config.toml
d_model = 256
head_dim = 64
d_mlp = 704
activation = "swiglu"
norm_eps = 1e-05
tie_embeddings = false
init = "uniform"
init_std_down = 0.0
lr = 0.00225
beta2 = 0.95
warmup_steps = 506
decay_shape = "linear"
batch_tokens = 131072
seq_len = 1024
doc_mask = false
Each number is 500 + 50 x the weight over its row's rms, rounded and kept within 0 to 999. Layers, rows and columns count from 0. Numbers have three digits each. The size before them is the row's rms in percent of the matrix's.

# layer 5 MLP down (transposed), 704x256, rms 0.0571, rows 586-619, columns 0-63
015:529475540467598505536533535515504534534534560506466572500511551506488542587463524476602476553498466490509489447438512555534449556472517425550417506541455507409494523606482542533508417606546489
136:480443561437458478567473437484449476498555513403537467457481656400457537473545515558466511516525488532449564497507471519533475482457586523473483557483477420440527513473521555504445521544502562
084:492550520558519488493490490479495420527533540529461499507504505545495493455515485482489500490528530512447477463452468481478535403398516506451561405537414421525443479572493436464598517497523469
126:499542528451452452500566509553462521433512477505503523471416592475507459490528465489414548461579505533421552545408544496537497475529509527560506573478469572472371504533526596605505567508563509
013:522521522394584465511511528532435507530462534498460449517535524588494602499479471484482502520548507467540519467520562617510463370506560461550462457524502465470504474560550478463600498475499525
105:594532510480528535403502507477518439424485549511578527588459504489580565579417565446518562463504456517425511532543460482540540408470450498401413549535532435485473560530454489518500554514531437
153:505453507571532497536515487477437414498515454709551608505539465429419529430564590525536503393518490439535481434453555474537472568562482483491474504345584478463483506446503512514508502486506484
144:556454503523513473468541536375522534507523518412458411545542460447547487448492461584575462494414555559514494581552543546453450381508509544414444551513447592484510444495568563496467532464447576
128:444564524553532442535507473493437500593488564486457499498591516478512466427480540444455492500526478442468464476484449460432592437461523514483552517609510484436591540484532471439516503436493529
012:515469447527490478540456609456461563498534531490442543537487587496472451502501395487455477495461490558541561379421531511402487597588561481469493548545534548592496437501517499493478460467513548
133:541506577491488433408514512411531414498449505535503490546550451582310421447496525533437462540540482494558563470508559545483548504515443487503529450468475517428569424478455518506481477485506542
059:517525463483493492449484491442485478479549521432524491463560461544495515484533459521504543480488499555549502514457441472487545620434429486468525575400434489466490408396511522527445423531404444
096:500503502560471510456439542519521407414487504493546520473495550491585423479526457499459534560496569468496484447459561511438512526448534534468621530572412445477421511491479524479473536517492494
097:514583512520463457587545408546504575509468494492462530509503482498537493518573494506589432488527381531506499451539527409455525498534555496441518429561525546564573519478434579586543491548502564
016:498521493607563456470482409496510496439514550564473409560499546473519461524489541521558538508486485573419510481461544561469574419505366551557519437503453613486519563468556550438543411551438480
117:470541513518502508546473548529381408570510437502475500571431528503471528464499496461537476419473522511457508440401494485476509545541511556524480531503474482512503493494428545437537570540471525
149:468540459474542648612581517436542364484497422511534521599521507506500454409589450514514537521472467529445518515583534481449445498525514481458503519562520498538531481473490551480532636456460580
113:460470508501438517525450598542502561562528465452526514573532526572431440507496421565482396502492463542485536391559514554506404421548562549550544579557538498586504513468572551524451453464448538
126:468508550492488412490492511525443517428483515413433480511536460548551516642499492483504516480434543586505580512564482398470515458546493514544435535479533538568429479461519592448498464405418453
013:488528511503431426578482596505555377527536443462512501510479511499571487470494550511581545510479473498506568621494552545551430589528557488514516480468587526481503502455562390595561563485449472
015:507486528526497520435483547452532450544530505494475513476455426515528498527562453484421561506485494454401448511422481484459456511479493415509563559587534479479421588404574498535523467464441550
144:539465546450525497434500458523559437495492526544466510471562473525550452549498535483492544550471480554538456569489515527395478557469521569515572549406503608476507455482517494508495496474564454
036:400498513498507611422617448506497578550486462497482487482513523484481520442508490585488478521596460625469473505462501471547472466495429435485525527459521530462425534480584530479489519510496439
127:578502450480501578537477530612465501455535511562455572526546471632473571521500365542573456509504601445532576493523485503496518460484532437494561453479535487529519462513498547468524515486459472
082:571501556487469460417509480514565560448485481499430478557571514462517498536452522505482502437436538497509530548506508534570573505473535571573507474490623561470587525553480434566502503535496504
135:442500473484601549444557405511476505501501523574594518446487441473458545531513587513539473423529396466463426488490472555490559512512497465503482501443557470521410483560553549600493437504471552
021:506422471498427488419415494530482351544463473501470511493521485558527432411420445476478464392565524463428498548483497531492400547547528485479534526512559426465451509638487483508416506502446435
148:495500476554489467450541453492366488421519566496502529445488510468551499519356539452514468543523511472531499516498490414457575531522485482534484529501451484546394499485534452547507552543524559
131:431476555486521482504539431531542417425461508546499454595543537502515511477501483483569503552478488497441390457512502508424449532471538432502554503550516465423548372502512466532471563441485524
059:491421541526498526427494472552564550533517427510472453577490488561582423569502519430563466466515520449622492460521520527482600479495536485577578516563482535472474539415486547427510506481433389
162:405490441580454467507492429415481586491511600446433520494515518511529503492516488626552556538511429467525619420528522519577549502531540579502498456480559461529456419528505473541473437465461594
121:527555477545522554525515568547521462418505481580509559511492467465554468565558489524489512595499510476537430548544557490436520531448574530525546562577508518633446467495503412507434489437453508
014:485432533433498476541476552467526517510475498449447422443467520556459431452484482486519473411438506514502472422525467466519504479419556505549566484538520492463464492475500394476424511497524560
154:464506433519482457450470584460522464502453529525517476558509538538586518538437534442583481439480516522482467410547488590494553546601434468481476503432462522468441417417487431466503529501451562
# layer 5 MLP gate, 704x256, rms 0.0632, rows 587-619, columns 0-63
123:550458564441598476437458462478484490495531499401504375422449530386455465493454568475392624526457487520459532607634500482614419522520499539484461523491510468408455481537497571475450621591544562
085:391488468463464526429467556450463486568507474487510417481482411475515418537503558471500392487446589446494505459451528474470551530568516496523496445541439472490573399525518468506542454499427567
115:524457433538506444473549429470492463527517428512519509503448443493505437534490460592544546469451464474583382452464523526383553437461570542412480474544521500504526522473472549531507502461491532
014:452292578507458646513558534470515517465525489467521588474567402433490493493508519524472392481465641555470601490522556534481446473460557405467505571484452572544506536491499431500504531433572563
102:441493525504498479527353502557395534550484438486480400504546442491410458483545455579428503563484600492549451476501468506473506503476495456582567483463512587491522426502552537489451433477428556
158:501506497500484555593517463464485499532569460452479390461482391432533518413500458532466515541515422564534416441482503579420495412505571512523595511572527491502521501541586419567468563474474551
137:517491517536488525528498540398510465522478541444437505565548453499561490514564520565458473428438527446430329501534489510552470398490451553483387617416435570527464505437439529587496551492509562
119:498529485548524453502533493387538491580546543418532477542492498462421511501481488608444454491579536496550539518509496425358486510402536480569515428433497498469438437609556512504431479461463556
015:491500512421514541512572584463568444443488433428527526479515414478597530494567567495484538520459504444535493569549590422529478537504490553483522451499515538486501557351442461503457562476510445
119:575514471471575559591494461570508531511511486430553439465519550546601578570449409481546545468486496560434556569475423443459451476516558555543458508521537546528522565545559476541395549435566453
060:536410503441488431547487464458437484497546489467517465430517492427506540436503437528447562634503521547436416467510335524549511461546535474435508537373458517492504519493579521567494439451511507
089:403512533445470509472450493581506558433507502534511520521524563438434513495472520518485439412465489455578514575499499513506508478526501485542499549437571503503506445537450423501508404438573441
089:490483514445518435566559457447507486515385428486438566475551523403518555483541528516408446547552516401584454425586472455394448477572487509542468490463570520452534537509494432465436550533453456
022:470554542426465434521336513559515536469468469472486516495510504537502538509484477466427497501572495570472497590575491489523536568502556488424533478495482473443454372480535497489618406510455469
102:508472508455456494469502515527453477498497519513533456483410583541438519502487432557528513567534557575444550535469474478490453564461510448480474492552420470518498539502526526507419580512456504
141:568498451412436548582586497441513451425508531548476523582480547519554486415544415597515506578524525489480477524418502525410430481487414453404475524529480541541456459443583602553477451509432643
123:450409431537486418484504566562566600463554560469502499475482508538448527529505458581508489564514394574503485402445509537489457468518457471506487592510568511557555511470507458517458428497404562
117:477510545460504388491464461528487514392458538447438524535526480582600540580514473544488559488426523588482625474528537403433515434539506456596508533503528512530439506458522573486476475393467456
015:504492458544504569467460427505566535475460518439490599515468592485501571443518528520528497429425491401463424485447454562523472473480383449583466462395511539510499504553574439466523499508551491
019:433454513498490452486522491541540488453471537484483525533483322483525519550516408437693503502400548457495497512475552499588527508502567428517466432576452487505511539551413471425560510534496469
136:550543594447545492340487515556468472564436451506557487533457520433443462562505565528487490538444557466448535538501432444440444540540539537550457469536520458474566488506561596520540455476560432
044:547523531516479450457576477511516448524525531519517413482500409510524559474496461472482547393598490356504533492567441516461523509462553529498432527511422491569507471515441491571443435525490499
138:570548485491490565518534519547485463451480455507472538581526424547514499551500502501560562468487614378485506526451464419515576479448480492482578537473542482489506498618443558498572546524514451
079:495360610484488486352450524622505514511498520477442454586516573524474438528501524586499464480388562458544545531530538528543525613463491582446467555561526509449574483488476490415625491516556437
148:511478505411501592569532520540442449511533570476531525454574471466544552436553495551450572515536432518464367607446488552404571417482455531563440552566455478557520571575420566559473461440448542
028:530490545524505456495460422492504558418426568515538590562418423433531534474506512494450567464597487521514512542495501502525521455405396439446529502514548489501472516490468557441606573482482496
145:533446508577490527571524542526544482511477538463456540468523529415547564486507542524498475497498484520541451557575533505490510483510594560470457602447454470399563602517487448451501397519551466
120:465434505475463454431511523506501438497560471560514573431513455509463527490498541552494558453527492553412426515543601567485510444493524448506459426416549462458524524513466419471475585558474449
053:509520584485534481488580374512614503441493441519430576463446555482532520556437476462524442442452516508525373477565554489504510390513441487450472489511576521405530519498420455553402472542568583
162:428487497598544527456576466460511551509525478454456446482482497498487490514527487631488525578503463426471650488506516513618551544548545548496504561440559505526433496538545510510477464506519605
108:517536510521485457535541589550520453492507489561446556493465517415598448559500461472448614622497483496498436565486485441456574526435493499503434593525505498583447464452592437427478448472434455
018:574319494465475485475552536560474516511477574552511543468564659522448512459522486466549571596609461561460487507455434451490537554496412526438536459496449482480488462484512519477380427512505503
153:458542464524549542527448477449513479520440559551587500498458504529453508582480532497523481402487484493479433451527452620497542490619478447471450552427500579532453457471451482513482542459469587
# layer 5 MLP up, 704x256, rms 0.0608, rows 587-619, columns 0-63
123:448433464363501468572412462470499437476530512451502405480490620501481445446470493570413533519593444480450510605460419536488478452534505546459546508528499476530483438562502570484427604531469575
086:468505540506524537486417496636486555585500527536507475662494452457501500517508544455411507543387516488459579514451500441545430532470469445510471431573460470543519397425418507455571501467452450
119:443515505416519398521574468510502528490536596487488644489535610562620450433458457538544450533480459493455485494489453518555492543519522529547522457528514591453369621500493487557510544527513514
016:551461516466538421498475490450582491499532536542545547505389429520478447472499549497510524403595513484489520510516389564582396585534486433544456470534428526504452472521536516467406469509487489
105:593640536505496445432572489550577480480478469504482531536470616573530568561521571494530503533558489509535516486558570485511460498506498497423492548489448472566523557462416495597552576553502560
150:533489485514506489553555475518501475420488489658542547535482575591480535452504474543451444484472500493549564451478499468541430475639466564484463467440558497476434489440384524573537490510509464
137:490501541551532555499386563476489476477552501460405418643539484517420472511501490538499525490361480538475461524410530552525432400519537550514496528532532488599600404504463539494507560492480559
124:477550554480545396493581440467425515577520565506446457485592572498538464483491445535521472466548455444512381432468484425494549423474577446505487524598478478481564563499590521444461525495438497
015:515429425470502629495709527528553467415428539502475509495475562574466518502527517576464458448513485532457471498410472545610508540480458473408502492584465531411559530473428517428471550476496497
113:458531527536511510438464543473416522536441473529466515453557548546420526472439515451458521555544588532493597490560537589530515593450368439368475407467404497457487483476487511446509505572479450
064:534393515369535472446521566514546432442520469475477393527545498494479510560505509573531561455563488515520515493450485541485563468462463602525523596476454514443538392482484489433587565456484540
093:448499489502473413509570505474500541542490474527465508545502479446419545453511513539533460365416529447579533600433410516478532468549536438508434477464613506474512506521498483492569472492425420
101:500401585452544532462510534498523467460491448488482430533519463486497529447494509480423496529463593521523469459510465532562450498465452500423506579476428515370316401628560428431406427486537447
022:551578452542507541550604451485548446498511502493505435467610485492513535507485478447594590445444512500491595498421495525439520475484469546577530440531498512450586463464428547499573466503461456
113:504404467502447486477651500479538546451511534563483473534548559572495495500453510484408556582443481428559557522592422433659489492582487419492463506489552529471443492503531395484440474519474519
141:494504510443470565569598406509576365483495486576497550490453440469468479439507505514497533489454451540501383476504507531378425479530474532435493517528508510440465489494562579383553542456412563
124:439507462490437509530441534470540527494512535462496547506552570522500453548500542585478465530555448495486468401495516531465512432521520512510557619524650474581460557396545506527473445524423558
121:422502436515558437519469588568537545428572519506526431524572565553388464544533429483554465514443394471495551547569579604606453492454439520474627535499496487466498535570492542484521404470502545
015:512426506470513467518569567482403499472500522473512478439543410470526497491539435446534465471490550472463490498524412526502461549556487503532506551454504523520524617504483467502387419440447496
018:482461547443484394465596606410497494518524469483543553554524599494509413515485433431501543481458564486548521501531541529404555476533572493575532491533564530498513514508510516461525490582512545
135:497469436652543464491523450436537561559517537520444553489387471480525514442514479478535545442519446481443470536506512510568551522388414396372462474481456585440434573533475459500513478499476431
046:568732462482517473515438508480394499457452492489590526502510430532515522534543438596366444568500486534469555537565487509423467474476518554595515484391498483572504632480494561494440518458495540
135:555470472509526627544549490521478535409547520492464598487561452440468497500479370442465587493532550321555479429497550520471593443509540468546546427453499524464489502626496551483570557465525475
083:444576477506504586483436514524460433478463477522540514468421514564477542455467512452445445568525447532479465459555557499420435528513467342432467463510431480580444577360520520545479596484583535
145:377491423488554450475529453480476451504469500550568424416449455505426445532462583414550445394498483502456532541531447535498524552572557501554563464452486478492416450554521471482524473518379474
027:526454426550495570479530399488434436472446509470536534469441349466478480477495482577435485336491418452414507513550468455447526431522521485448525479462452506524499560487557515470325538455500546
153:515446581434566510475436644483494540459515468563607437563438460516407451456478449559507551497483427537455574469510461539534506494516441455471564465464561547498491394488509531452566487469430443
127:595435478515454502477450568516488585507482496512526513488413522555499486532521445495433430568473555571467563584516509533507448463468430519437510478500559500481462662397478502594550452446558479
067:469631452502521515502417498472451511518536520486471581419549557484455579470496507530436582602564447496473451564470514476485325504510400497510448486486494515542528505539537523514445478568506615
156:406512444564520511502540533440506589445562493428446377495486559532509454443548499646564559596538424480498564487450479546542536475542557528487517518509556499536433475515514568508500440514432580
108:408622476523525472511510502497472440451465413468514558493442403522557449511531457499453525558516469454548490574529532612462599489553519478606488509537511487557476493454472489543483500489519485
020:550451504547484509516522540506519486494514510517475481584500483574538455549493408453445440503473518539569578640517471500413594541510529524518460484625515498466583483453527511466544551525469542
157:438531424509551540456411491457536555454497559596617520491401506481409468559516517461562480484490436453445461465495461614486561459603424441517518508436498544562495400462513508538487506466451536